config = dict(
    n_layer=12,
    n_kv_head=1,
    lr_mult_down=1.5,
    seq_len=1024,
)
Each number is 500 + 50 x the weight over the matrix's rms, rounded and kept within 0 to 999. Layers, rows and columns count from 0. Numbers have three digits each.

# layer 3 MLP up, 1280x640, rms 0.107, rows 815-872, columns 0-79
517498408540429630504460496471453546502526477546523447535451494406546546462523482446561585528472492517467462456515420576514472551467494415446545505479527507513463514410501592564566510533446505525415490592496506442484515483498615516493523457
522493482540468401453470548469569488574501547494524622510494425514487366461502496513468518535545394485631437548539483517475457553492491492540501444553428466486510397494465449493604542412550508528509498564487495493453445498459502522539512559
607514529570496460471489486517537483488428595552543552495555511501507451440461543571558464504474474534524529634431523509543544454455578530542523541546432538509478480606482445414383571528463525516557528423543624557490433542504580459453568485
584486503478433568466550537482519531455561461421538491561538530483538537468430419540555378450546488481451480503494533467619508473499523478458491394512639532605434447534457577546465489489503429487518454481406477545422605495448520549478490493
480434463551509455547516543394521514511526478453604478515527505579601476458415561451468473412448560510491461547498443498537485501435568524471486467555440487486443590521473519577498508574501474586516482545503504508638565658535486498529562548
565530514514506463462581446538562473480469513560499438553450526524513520485365533506463539581537482542523538508459638440505516521514504489433442549492505524644459516563485508631525559554343405535563540452542459566539555596474505443426442514
492538463530585506567453446424434543513479507429463514457497532518484493473473516537518448561519468555450511615453409532439523462534494510533547499520514563528527497487446448543463529468574527552508482499395509551449547489512571471504474476
569506492514398440506557547481451463544516448516508496504452510485471507527453620479523510483457500526557497509392523491516542455487485502521448470546531486442466405455495493488546571548495467526521496532484503541482367515431422555509482492
505549367445491565442500576605542579496535479529431442631448389495453513487500465459466604559454542447466466471474386538499502493446458451392439489503502504519432506519519529490553485539481394462440420498502478462517528455487426503584512517
537468461510485596508505479461507364513493463506529467458479439474541534423492511569542460502551432522627539502538502459506428489550423594481438571518593513466541446544499523504463624485586553573505537496495518489406567517491527511515461497
554550424459450571455491498404548528485585495453508475522597551540514505419503605497474599631462478555402448526430392493604504486562460480483450476421469508432517468472518514556489398486545534550397472506478420522494492495496480401464528514
444482445453497496534454511463442403528478592460459506521475542589425529478514492462412476504414520442419617492546495558380540494510477480554549439608502658537593479482517508519454426448470533515454514546476577467533478529439524432493491509
543497485574530559523492526476497460532474374525497495436525480461406531528580505585528558483545429556490519527522526474407607518582446482475498468535458483504473476476511463537488548505551474478489560597503498526492603409463519491446498490
495477476559584479437469543449533475488458574540553569487481458533601369551516502552568490546514481289472492416492686316604523545526507473587551509517434453529404456434438498483426527630494503532414429512554476419582533458455493439523431448
571400589564511481558453544525474494546445397420525415566494459443558525477494399530460478440451469547537584584468571570571421448548492487516543483527471387441513536438516444561530468508508460446502563498538552640520469471471560509543561529
451534530454519437466562457500489527552514632491533470531485528504551575560476535605429508562471445673538527502484497399513482424527476444451487387488551465482490481518491508507401417502495448487422427472597493492479508572529510513521490394
540498496491539585516443508481597421493473519536606443505472445464598488518430476481663478514479459533531451437383411475516456546465467521430487491478487472507464326442561419396449481492465458553505427512491445490546469528519477425523530561
493510482478526459572511443500488513520457472577488461581566463544564470565499567555502394485514455535495467562492537430543463590457483585490500482470507563449440497488606498526513519484518538490485624504490526487422522555523519529505481447
528520489525477467456512556472526550480525567455485508499562546528507517536426502539543539541520491563527526523461502479473385615490514425467489640468498465437467463497410454605462513508485502478406421466539506507498512547432459494512524537
608472489469485499511559490461555417407461486485503424622452464534546523486404505449495486382539582489477550546470505507597424523495550438483501478419461400567581518473574442453542461428478516469406437477585460537592509564492525466480542475
558374492406597503566506544535517459507526457490503433404465517598519448517398535481527472485556453445562533458505554558510544557496526492413432539467477493472457516497536482483575575492396558446522500524472427549443502559463525553521463515
550509413556449435499558524534567503468456511456496495455481536448491528510502525549537505516503550507486542590520433523411473481426535568482511413408593415537524559512521584504565517664594510422446491499483502510522413517497520487492513464
478523466442482558406546522437478536501447475464582529439430484602554463616502542483487445524502569480452544568474507387552558554550456471442550473464575517550555445466536585457563465505494610487504521422528499498505508485457537463533450344
447442529494492495483484483573394535457426476572501499503475566443444494458422446562482525551560600428514495557539440465393489575473497438546489536487567479516423464538473499518570399382457536498446493504458509482569418509488446393537519426
430446509465538633460478549382548599444524506573616487519440456399478420520567477540463523540583473533524530539515495409480564481526501531461528495506525488497493464457525428517480504536550450414520424553506464493436469484502541523510520537
495511472541423445457395563506601534515536519548521425472455477474499450497536463491513472490411568483464428550586505531459468541415476508570439550577475526559498424426548501586540485443568526509380440454528514500489504441499542474514540526
473541524489542487522343479439479434534463473547505525568589444475441471494502557473563512488533558616417507514527387468546421486478457493553535525429441435540501482586596475443426423567432517456574517555456344494463470471535443528482426492
458500450550477518445459496519518479503473520563408553556485532552540383503524508428562497522574480538471525442487490456447486486586396449604501478526495530462564569447617499528498461561488504574585490458487602499599565506522582590416526509
513479507477536495521544536487435472435445473505428459536534462531528513488412502530538448527465475511487423528524512486597510481524524549507411558585461420460492588427556513593536521511498537491453428501532468446425454524440599469498510515
438492495389588587603544570478556543506384526445521443483532476533513551523429538435448521458517323473529527573449520523388472417557495500519510505479512559493490525430518486444493556505467528539475465478512506444485507514479581359506517476
442483470519548589479578485460528520474483494551534459567485526520522534506434403528547434539477511485491406462536429501577465496441555575467447470483495413464566513381461491526466536552527486538406495519458490525489463473503508492481471424
561491460523478616577470542519435506498491492489443517498551583597454494558612551486476574546563473397495509515429444508513554529559556587435477436531516485572515523509568502536484459537535502500524455521452534484547467565489514546429530461
473501367462475497484523527427523464628574459567483511415529542461462445536484511336519477434469558554469425513572564461399510509562573557463521529455509432510523485528548489466562470563522594491508453420443470521435553398515623559466484619
539449563497538528579575542502550552490417463496505524439537563554440486506486437603430517486475519564490498549468492486533488562536464510461476478508532495479594612544569530539586538456429445462600507518443470528539439489466477517516569514
545464541543559485504582498573452506467519461599486427447556555530468419488493512487549548461415529455454479538537533578470459540387616411466469562531478522567563516493553455454417562498446533453525515596475530461590492450533504478525403455
460519528421511512479447459540487531520586537425513568481521462485506478513518399441552554520584548521483452617579515501465483530442510504570565389487479451448569508476539503536378503448429607519478581477515391539463450528459502507407477492
495515478477491531565598440460503495502523502529424528504457527524527405449475513583550490528545518474545472503493442459536523430558524519536442535526497457504597434465454440479537498453434558461566542533523501469527440462545435496536514526
589361611490481476635477454532450556521441432419362532539426414507410521554532552470508509482520509475516443457505481484507501474466470556461498539461469486451372446596509495488610502466586555587521555524470496566499471509520547527517493431
448552560506484500564464545515457449444552505476482543550543502493440534515493470426539412493522499361588468445498439525577529501503472459553433516484477482462571413525594495600541490504472551426442601595457504485475455467502568450410444531
507551499480521540502583544455561577502564420454571528494487550473483551465458568532502422486390496438490478544493425473437576432433440539424486560431431574526471519563450568508468479476503531507508502520516529511505412510520579540507511561
453382510501494472552529448494516386525518469460580459469551477548475520502559552522491545541580443496520468379556471528558590485468447494500439520469590551520405441413480577426514578454584463448568469486503471570529579576524435517454503507
562554483498482510477530450471544461435462449460456474503559450467441471456505479422456542493481471542465536507337472475471541557597563465489501534497435449603559480453532552438481479455517549493508441531580612428416529402493517475534387493
446529581507588543478635545471564443553539397429501554468495537450476515510485431480450620494469356525497460470536530456495612543569525468531527418453378483466528517477535526569522493546513563539511525495503424491528489587517540465527525361
485574496529512365475431420473545474444515577567537506512486564517440530493514541502485557496447485380510517470528493449575438561453406556505559458478479444471397499506508432531545556441439506432565498541557506385448504503524538497499498433
499546503432537544488498453548492465508492473524546519466478501549491501528532470469528540437483532545597443540509450465586513449564572526418474578595506534499508508497508549501439464447420506548481457577452466482564521499427514517450460521
521559484530414487525533524542498489560596605541528473449502473506543507456506479389505600479491395503467503471492500426504418518474589499504431487503528529525435526455530486560481535539516448487456484539474452434483573474493463492454527507
451473514512523507574465423586540510483513544580397486547581481462515467541526430529430510496444498410468377478521458544545463499481496491520522534462442560551474421540468451581521503518629479502500452578627570465499587557500471510405482604
470543484478468533404579563484560567638550477386503497566463538511584457519464485536512524531525491487542443492571570517494479608500394336608546517513552486454564564529552539594553544388483437462611478531519473560486424408463431489546561518
455505423517500531560451513500493413507528511431531557540512545495487515488613482529549516514529516509533526542500523475533546634507534512465497470559527594495482495492454475562444505554470429476553538473540505439534477517449516544464451488
424509476464481476522537435449558475494534424529545545504495515488435574543499549432565464430439525491555571539546477524438517451547443526561543448536460467512497556436585431472601506470444552432483540520480549397459552442456601526499492531
520406590560485429550550453441399620508457470430546489500488507502555544569609444588492429505436427552494514500468504501505533450526509500446420437452501481592509540521525422582532458508467454491519642539417493497593562450409454526478327412
501481498471507512438387496560527565458532478552542500460491448560498477546443462508546363483504436547555516386526439529571513460523481442533484464471492463504447530481439489484531522517486431518531500463521514582494527517562575452557469546
476510525539484609406503420590532484479529410535427523536555438437418462521515602465508569517412544546534496476534532378570442600452516441542561503570536406461551487489509453513554407442581523463536506450529478471431456525479554436454433530
548461565530523585554420508552535475499494410446519509490451430481487507458470494505453434544458477426541420431547486517477537547494483558532478511491596507470388542560492480485485474562528566562542398501564417556520548548542530511412465558
552536493508469505561508458501544560516456516517545486507465518489419432461543488477581522480440436484403492473529527498567506517511503418469516562589539503568471502408395559534537501527498504561479551493595499558416497405577513532443485554
482525552583494529520494489464517529550543405463484410524462477598549515504517540460473466520506519528474492466509556420523431506493492491440528443454530448444543507539550512511465526574583473426394560498507572593483444520473431498452464510
485498407424481514552466448543500518545506535399504477561511465491513493511423482417470424548543574520526491529536455629511469477480593564480583435458481418595605456469571441438522469528465480538536511568554486438452479502513566539434449407
567533418455494492513507569456450504478459423432511503438449387421542572478501572474518493604632478480612518477435496539490571548518434445457459602463523538518517506562485494565503541505470543521529535382522516535595436421544492537524571422
# layer 3 MLP down (transposed), 1280x640, rms 0.0761, rows 815-872, columns 0-79
579535520522394566604487561536443549456508521479471465459514429602450396469460466499533491526492439603547580446532400486406489486488432517470525525560465491458540524537581507545511510521483507457505558535614522481495556513538543497647513578
509432458491537444496480501482452467493491520488549487505445501567426492496528476448512496426629482609501480487490551573476493576403572545483524458526527459434405556472583471491508636490440513570504491493536490514559448501508445537487570446
588475435495568510561516480443538511522480584503463471567571558479530517468473566600598430469492416438501531619487594451515521444422638465502463565423460491518481501509409557425398474543502504473490528448537479473451530597485487514481500461
501554519526470416504576450446498433471510477391471366436541542467551482492627431473408536485547503490492443607521522489457493478554469454444599436465470433584568532541526558513449487437515438447549451467502441544502540504489423530526496443
476501509491484589535466536469479472452490444558534482463466515539532518539580502534539445525408559468478491527499505578544417499388503497465571529497492527513452606522677469567562545520589443407536541443514477454537499629501531480518430422
383474532497501481493468488510572488533542484444465465519522464462561459521583626528574448388455458485480510451469465515469502519550517457467489460558441455495425487463523441521446432544442495539503497572472519451501554615514444445551464474
514446514567464501553465503472463502506492421496516510545486444546538459450537509466514471461524462461485457593528476456491457504515486507507411481471558586465431496497561463524570447510447456505516501493512441619496471593500456446561512473
546493497514510468538469468516495581532517544509444427501498582456389448557446567453522441517544620540462482532552524524545502494467547564606525502571486569477457442512413518488601540445567452484474560509532494510558450438538527504418535574
510460484552515484492478609530524529476451451442578577489404413473536476398452518483519447560448446535374429408551472404534506567569441490503491451475442465455561550558562503467549416460513553340501531561578503524513432540509463502489532564
567511416411543431558488469519494499508471373421529452447479536414533492507403497504448369451470439523536525600474426484614465553455476564536452449377548576406442435486452520514463502572521463518418532470497426472435452461463646522465492483
460578526614533508524493452447436549422404514389522493570461493439494484513416486527483434467526537581530542526463529608499516482489499483523595442408475561540523509467444484465443472468552508496490519514458477436558471480513467568471634449
582481558541498505492527481539421460477417434514523440583496555492475495446544452413479572504512572461525581462512518547466561598568514527487525509572502618450595583464419483538482539436530455503533452526531462538529472501458481447533484564
464492503505496544526416528436526472500537534473502463538462502449544486499450434516532565448517423480524468565503561439543442507477455490455467456535584557399529585565499581580531428470523467442560435560525487535544504642538508402522522529
533520509519544530432486490460571472416525438546547433461602474532596550460530541449463553614568561507402517483479517522477373579437373593515582476482469469430538509508488536507532559416476546583419546447426546462504470491525604484596486578
582485524441471594474530497487513553481576514547584571430499471491469486507488510481424587467519532504535499515551418497429573471521447487565491530540478517472446436527567497428492537561495511463493558588511533445547571547451538500612494485
510475430590525427510467516531510504533424502509540583511544462435503503502563468465492539510521595448514485507488505485524541419498466482560476505461506579532497556523532517516586476505535468526476567569561368487506490476525412500488593517
475489504455562514539501471595471457489494501554519485432495382523587443485548447482584475484501514527574486461546399474494477526547486586419444505501543465514563495414398470524439550435513491542581520514591573547516462545489418456511540494
436659410428560559583559505432455565470476466419629427588531571507581443449509504519463507493467447561472455572502501678539456463441501520367495546438509550549427482470518482482405621525501487443508528478525453437451439457447476437479416462
569509501536492546509440538445506466394559586406518437497558425481466570423491476504475606478574429482453517485442461543542421519456511516508449582467489424471478438572517439472510525522465454493563469512530505448462519530434535545490548537
553497427509488463498566571561526367470524371606423531498548506460488375461452430587509476513492502549464494487558448497521431526539507509541571508508436534448533441532540462574568360498508546486509542541525501458526601448454405524493416490
446354540529506440498537442478478633549518560519541493490548516510563556451528522566536537476445534512498495543527511480515483504564464509584466513559540516506508484400504434482469518513491509553499468491564471480483457462522521510493569467
429475507475459552631477492396465479533480574497555488481493527467430528471530492524450494597505460536527362580642494562402540489457430536534483544458572452599538477507422459503560472498581510419552544482534581552482455490471585524510548496
486531467410673502439526505501465450477444498415446466589556511400534497492490419433548523495619537567495556431419557483484493469572510566565460534476501503496519531465471541476559471502526593430507475585543482498547545461480538410497463460
436535510479513491518473550427480533467532536547484457454420467509399530457519524556434550499532416496485507524473536503425473514503526557513472534525480550526499487478503502535417443489511563395540460469476525532544494479516521401466477491
537479442565482588476504511596540553499523500530490518472495441513592550512462487490507527435587546496490548543389529548494586495457517476453550499481555545516577496497486591552501458543391511483493562473476516507454435424419528552472486576
384513513566466480464530418447434551521420497469571486515582462520484444483500507492429577450503511520470564495545529487444467463542538491491573490532594578494487536428440480528519531569448460447537514434543529464488466610390563502536492420
522539520540480552463419540478461411454516487487508490440493603525461593548478569543419433512560461537469512505479555490561481404531469509458381526498421519448450490516602535432501507419459584496426536563533546455488487547445555491485493404
501492663497479535544510426520533520475376497541447552561464462487472496460570550493495569473530518526558500541537473483576463477415465521448480563573529509499526481524451564498481434503456373464456607427503450445482527492434495437554490465
515439512524455470434412455531469543477523502460473573582447478499493437543462364542506564566554467538436537509486557566473559419505454497483512579517472398566560542477524463540560552561573578535425471502621554508498520538460417544481403489
433534546508547508527528510452513508467501594448482578490496425490539485556412537466460443475427477529502512445428369549538586444481538546543402554518492498438439535485496485524495499515502552421566468482519574503472506446477576517584547420
459452530511510500475550467453449516512545426493436510588503542480619509453448463521554463517485562563502438529434469474531500528408525565522462444559501481546418406492465452532542587560501470491482521519543531535453498531469462488447441533
387499505474528490578545487495428363578506489542444489508571455551457435458515490560519547457508468580522491482410483537478484506439473511499528441443468505514383572611486458477475558449542516541503522396417527674457522482542488599564511520
510484472524531542388514464533593484530558553462426579469509517488460507496416466481423520526580489552467608439538443438486542480565545464477517431520477477549582474462502547523506581511534452493523548502602502446467486586506514507499448441
525451604437641439504494618509583560496572507448422467490509520492562448579486466512477525464506526516538404485488507511493473433503580500447459504491458496524434529535493525540500515492511460536564469575461522523485409425507569478534608480
436506469528521455434494481602487446449471555479529537511549494666488456497545400531462525449537578545502493511549447484514519443502520456506526469601491510569492577391560444459576478403532364379465464484580500492505523485453548476458458553
486543513420534567514452581567483600546460473410513508494565500493499495503559468451539626467449572518496592464528486535465488468468608534590509417474393564520478533505509547455484376561549443513616414575453494536488489566518510531475568503
540513427494543491497476452546474492473431531479407478453507521576484489445466448511529420456480393511425474508452466500348531538557437445549381571443550486503489556470387505599527515515648454501394540526495478488473520413526459484506503540
506409499497465444533507459402553539553509497483416488511530570459503469499511523491425508658471578475553449524437448548515474498543598546516521496544418559526599548502548516481538520516432486479505444524487507502559622524509501489518425517
549539602451383464452543571530442360531451414410450486484522547516424534568509563477527627561581523407497491459458537441529525494568410477499562495526671460565456407456481463520536411402551422535589456504373516488492540431461507538575532467
495527486426460587494477524438548498663453485454479537592512529431492478480495443552435540455529465507515489482630581496512490434447487575514414642467524398548490501528541477478486531463461559457509523639476552539487500495573404474495437518
509484467489582464502456510543440489521521405489596457479514468539468556508528469546506500427552544453508498440487502435477591510410498469402446541533494417435568495475521503532455537547510597539514512446504545524448510461389444475541583512
510442459454546507514454541397489544440433443390509582513514533468536494544609536503401483511591455454533467513510436520399488453533559516485470542452511500613472452516556459465439440543508492474533423451521483444533439409633489615488473492
495468510497413492539486529501483498477576387381510411518447416414544558561434513599494440498524472601499468441618462515388510517570455482448525596531587523540564427550504565537504441538450490526525491495539498439554592459436553470414455583
513531547508472510480562504526443468477412526477499546548354483554489499459515430469518475397458445529507514544428504447523495572432533458506509525474523557505488544493485402523503449455407463511551433503557468511491497544461450465529491493
447411509513440440450547531521531440464465527403448493488476482472546426492462519525497454579547491599506393471529475410446534507415473524601521503426545459498447548491483492446435484469471402489543477503491436506477561536529480504447444441
434485524500513489476533632509504515431485418507540491463428563545460527517506584461501362453558421576492535520564429528505497491424454497527635482422483456561421508562437525505505481459594441477487516523422514424501527487496550502409425467
559425433455476551434421514513450536514564426552555490470481463591544554488522448574465474548523411484561503386579434559522536535418473556542511554435476521488464518467497509537480546501567435583562476506501334499622429523524522558542417485
457536590495507522414511523641494485542499415588479414486415462554434501541475461455486573438520411491514466518439479544512518491469551477548451504406529568452450534519576567521524525422397468536572540542514542496582487541555474486503589464
461494476602468446448517499503538475479483486434510473488471586510453472433513469552458433514526520508540441479610420568401499541503620547527591499565506520488473454450459552538501478549536331460472541498620498443516528504509374604505474464
479546562655568403480432436490462525388531473568515436591440574539469497531429507442547456488521407482613416566439500503542479518461518448496486459416496499544477529513463433565476455496441496520438542543558514475499558521507476434504488498
533546577527529442419519537437459609487551461537545428562387571520487486547456516477479515495547533489544549442501460474502478446490419481513575437570464444385557463478493528474505465429388421480512494420552485567557495455351478501461474490
528557477574463543436568438572550453494356474483489439502533558526467544512479395587518508585473548458396469584516512421556514470493459464525594440552533453512457507510531497458507477512564454539533463562467518526480470428513457422487561384
518535532436516405373475494547593554453411405490500560537463440472523466571557566513507489449491468615515527476496476473511519480517401489471497432473517400484494502581402565627478421370441411542513492449482565470537482540518529552522515535
531438470488487473424505529446435472518462531473519588474560589523470543514522476472494508417525480451450492469641529489514477507540408389507532414479484532516520470479522496496522561577506507584447432457504467455505488484440456504504484555
497424482489518503540475497590480478520519441488505446494570460491529605502509503466504521633467496514473533473506435546452499445488459466466421469407449447458438463452526544518558446544474529398457465492531489498482509428432492499511521493
435519365400463503518393520491524439557499540447462496465507496569562425441574551496549479502440467523469586490472501396464489539490515537543454446511520595455498509565478499509419533509547490459498480442481584523511446452525535434449455514
447462486524511545466551420455578525569507494472432519501462462539566541496622548490595536480409488444510506598536513552421598438416454623613525453531382506458441512574465426505554507554458481455552476443518507465457487456459517463569456528
570507510476559493496588546411497505423479469434495540515434426443504528535492476500493476541506516455434522391526533567459494458493550469379522528514481540498580548454555442398467462479516488526610513444511415444565361374463516447481559503
# layer 3 MLP gate, 1280x640, rms 0.103, rows 816-872, columns 0-79
417614499507497558498491504559444494456463533509569429490545461451483475580491471429525537431454486517444527492449510504410540467540576540444474556509484500448559340597570303564479507515572492610448504450430453581608510515503438508424467458
407530501518574463544436477571523511472508428567584507491451418535508501445601388527546551464415457455591589581579471490485535569391658455485507471514566449612494471521388596443474438459471628434452513495422484456517431506510476502473531481
539416526454459464542489498480434537406397510534486514509457484538476525437505441515578493568420495619497553539533449536471491576547519389556457506501509541399639554474361512538516477475469567451538525482476632517511511538471499427503488561
392494473495476614538489595561446386518447450496477482353609458486539404550413538607484519483478546560487476471481464443564456472435621417464545516529433534484491496501442573446591564384526495465547494452406526476488573546472420381445480522
565467546513481490468565434500509540509475555455534454523456485589486500445575527494539553488505496539452519559538643412483454560509569483581496434479539526549511510539482542535459492532460515475552479514489511457522513539474502457593540527
598460516552477507487518499483625388479440473503407502497484485477456502396533463439409453480526522472523479470445509537506541523435630513583522480489453518557485488498445499544523490404471476486536505462459466552435444421515420522640580556
442480490479523627634430556623490472502539529500507546536416502499457551547576503557479478638597431438500549527508534536434454542451499460484496460546480525566490542611534419588464521499480575462554552453495483468423510473413484430550439493
477493475494541506534489603435438580453474439481505480447518438618534465517564495546510423552451498462523583475493489531396466432518498479502499554533491520527579521503547461600466612525503411458456449497381469472480513538464471458527484466
449551475517474460423561503488426462513495519472502479521565457519491446607465405518506453487581500421499556419474496486395598494486593512541498471483495466493455584505507421391476477509549459468546459565454491494466504473476521452586561490
539525441523498519516501633592444424515478465555487511579553536518504530448581448476504450481530564446513435412506557429478552498508460470427512471481483471445412484478483494451570610460577555523456573484397558544532636524489470503574420523
541462457493509486511431472568470501556483520451476506461570549594484492438598457480561599453531590521487576431511534429523615527542496565491548505523536569451484539589524467486529490580478549529461554532528502431553516558476533480472458480
544421475492544488461549475520528582516477504490555429492498526593532478482494485499546515574455542523485474454552512519552476467505556491536455506530520487500524525510515499478430467511444516513516514486563475508544507575471551537479496434
478481469404555495587565534507491498483547501477444466512415454493465427427468493557582478479478537533559457458491417448539524491561543529482541477463539574520550482533493571471516447578614485521372542451530541564460528518551450532460477453
523479553592490465492487497535552522462455476506516514425495455533571501457544445484456518524586506551526520477465536496495539473416486487541545468513503573475452524475444498437509484522517465517483481545577527547430531490424493521534536520
505559465427463432602419402516485513498466490470501434485485562455503590496474441494435440498511472541623475614500435584583490394447530520515534457523570593544458456590571440571488435481572475504609482463546496423521429532454455546565552504
461532504500471511467492531556486534501469461470484499477518529501455509448558524492422506491587521559490530496564494476505477523479553589465433447499491564559575474479370450473483507443460541458493499543529459542569433574538460549451441493
489542547486503379576528401394489538585443510481463595475541576450502491459466465525406408566472537582505466481457543539469478497532431498603499454520439419444477563440538501473529548462499533527535519431580567553533546505543480525400499529
430443464591590479501460538479497487471490521441481435564586443494444442439470492495583525527474436582495476537477431525526438541551602482586526552509508476516475507428497469494481456482510582416458411535576527454477483530487475499522512517
479478532486428472466492533417466379486503501557504459470524532452514501484380449552495491531500554452537508508426419505503457501405447412529479523590559421479573509482530486511496475565482598431528557509534501491509517468513487490519484446
543452541433435484518516432473502559452523458468370428519559364513552541466507535547549574492527466631510505485475497546499512486459556558531484387518473522471541462494490568403538546535557473465465553549416458522428505491564512506469555543
466453438533530465390539550523465521588446481487551610491454450523459521439477441488556460411488491466507519524536489546586443459533475495492516477507536441482549516470442495510426488519513463404499499577495520509537497502523448455547564440
505527544500505466530530453508450477447479550461512545547500554446544546510455474466534514435544502481525627475516439543541540468533523533500487424541523472420448509423467424558503367481488513492575590479467480546469480492446512476466489510
543473516527539549608520563511469528468438534568480535484576476603457493524543506495507628468450526459425445525409506443535531540523464445502453549426505556534544541530583538463512439467527491569461515524450492495432468545447447449628488547
586538561529520517486523481489446445534451549476519461570618507514453548508493482517502466516535511515550483495573550482400484454473500484563600510520516491501500469419505501573531546456422538438514498521426441484468464576559494544545519606
435630557510496543474554515543436434499440564542471530483432511436457557443469472458541535490543550454491527572439549451614484497400575446516467515420467485521575431556445457503451506433551465591500548553552437486410442516507506497583565479
584546537552514478510505445491437478455469454524374528535451518487525464474438541386435493503481500566496443553486436467485511584506531423419543495523488524497538459488494425579564526476557557523420491481494577482500509523387490611504495546
473511543475536414574515525448521471495457415526491585504556512519530464572536559479575483531505445483532514501515477550530530429459474490507332450486554439483512552520476506476372533575508523522610534512504492574514530504489543477522512411
392500527463487429641463434561484553517483489522559562474432516566518542616619483469457553509563479355526579429511477533470456478499578484486600500530507483551441471574478417450540478515480505484607590538430451446504488430531526526474549444
471579505493451446470408535517480556524508470462508464454500568602463453506480498509598587534493511466552494495486535500500549407511466547442573407467465583542575498484504515540543529479461446432545452491384477544423500560494549522488532490
541567620497584395535536623534450482518509435471478579435524485492554434513489476599593526565470418553596467456418563505502576561432494501443490544530516600567536435520465525568542499576459582562524511481461453511413481508554459543523430517
461536547462478487478422487507566527575478579530544508583459471458554524561446558448457438526531536497552548579541515520522514442546559526534570526516474486475515471468579495539518434592511471386601478519480452470524470505460516397444400474
478468523535501466514554546439553481517477511581448433485397509469511462439454528511590492507544462391507538518552451537636463499567521515586521461488457495565498405477439507578535497415485472557508644479532420515451540417572489599441604511
509484491513479498486482581492527443478447517440546562572556436491560524504460416461490478484490438432527569594545604551581483494430473560509435444520464417546464419629538529498488510572463484488517569618491508478530586489528543467515466476
489582458513416516409497430479528427515464471495568500508577518505574552472561483498491506490453588608509473508495528476467505561541549428539487450446392540531453481480450548540575408494441586412498499470500524456522409626501573534458591467
501462463406569556442460479480472483508533494496515576529413437577469481536437469456564548487500562502610591532601563502496510500489480519586528466414467424502519472533464513598530495541414580528425506486515484541410433580599529517415506462
364485529563505435441455460495487406501509408474511577550592551514601465551538527561507507504570530457510489520614541528540439498489529552534520485417507511462411511557570473471466491466633532568520476517484465459517464403516471476517519493
436519370520544570478484593492503485528431498497483494445514486481458528515530579385540535488585533538467625465630550500430612591495525439502451542535434458518529440479512537585441526554499506524514534499518548555536469498417460533450622581
431318611569513512531446543540425539501488486541547516526511551572482476519486503529433403454472526564525471502424489518517536496402502549484487497594524491531489516583459607498489434496509454590474515517446511476510402460427435479562468526
492438494523529441468383507535417421499433456603407561411442439418504547450416481416494349449437477492606559498451400456490517493577491498541465558577521485403583534422467527433563522486467524491460515446558468430561530477521527516585508561
467466389597495506538548447549514589535528492537495430540592497502471468569510422439478532408581556463434514544402432490514530404447467497481498452484550476512471445500522481531484502503397482485521484437499512469448519458435430450477543492
419487563486459504614511551591509550571443469568445485567530497469515533571490462519480508523472472524484458480459505564481489468560472456474570518498476549547448550562547419558514566570538436526456432531527509456606477531534455586538475541
477480631477411581598482476477511512524546484414484525363547461476471508458521532472519488506398488480534430509450481407516527575534467461551545465493551524601627408550412543466525445496559589443517569544464549527528403509443470521562437514
472496518479529570549521533566488446564455486425541563535456482539461466450531475514501443569503552532489546593517397524500501497510508568434420566499522534478564463580548533523547539517450428380496514508460399490569439469507570488550468522
466477460506478484410519490472532497525549512508572556506460450540531505442504585499531589528538448484477507478572455511530526468428558418369515549493529633525495531346451520477554569557381484484486456455482472518492449544421458553555495391
542570536503470499462526504501516430552494507507527445532502528476499330402460521464453548510508450568478469479496500454549437505526614435558428433453542445522442538520504432478477542497571518411506539507517439463502545427425368479493460529
486486523521510486491446509398429463441486531538469520436520539461497517549550432469582532513495594523509477565470450458592490372514509524484586433482599452538437459498553499490527517413506527530550477626509537460497517536444530521531469526
595418471482583358502490538520492567458512531535546549586400448424477408520513506451454381593532596518535569554479517484476520572503441512480517529520411457449589555539462477486483590516519561486490598554498541521511512533500553494573421493
499462500465505514586481537506564473562477581481453492553481453441454492503505465526435586479512521490553509481476354579443532553486440464540516481568486551580516491530537510513379468544486542449453484485553514547445480494471515454467433541
571476489448504463520551498464444519503512417516457499498452489526528569396559521441461502545562548493420522558508479492592565473497617496600504528488516518432557497449415612371561524519506453491532438488505516490487496597471518480497509404
536502412551462492522611436586469515507428528528519428527493450481513580432531512514597464509514490537484473401468566483510560493554677590531555524552505527523555486501445413484530499400543528480540522439441521390480483524449523578475504455
514558518529492491428531424541538426451448497495472422599509576470425534540515484524449535570491579457406480498621462521485427530410503514566534470502513513519454531529497508405562455467537485481509489550524529401504519552503440502478590499
560511572544496485536515534497467413527522414433553589502438509569482439339566417512412499493496459470451519456431527561461542401489471520503519547526464473463443550514589409571502534545543528570556560464485527520598460493448536536554528610
520466394370549554471586420485512578530514467452517508506406516496467551553556518558514473484539518461447392559518453523537522473524530446523518517470521499420467514440447556519561520459438382516545526551532479381520439495526515485509474479
533486537463396502502514472558517422433467477506465561500549556563472455471531442486541466474407444451494467548516540530484409485474456476429501642556589466578534539411466475469584464559500497499466434512502556539518573500544501520436389494
501566520634572579520553549518442523446422461501490438539450553545472495507475519463439552423584533583534440455448446513499490461571433502494532461405400448509453484536573416567489529525497526511538411573549462517446513524447449530445495542
512525463479516570477479538459533543495496548450568484553490482434515410635474456494465491497511549563521562564499481348480504606487503563440534481430522466410529462463524489446532398606417466435517338483372479498512431527459443483540515493
526503461444585483507487520449515561521422489548482542551540507529509523534439482505449514433558567429476546487521441498578404445527527454428388509436611516559422508488609506578480504452622572575428545473488485463567412462521505550566488404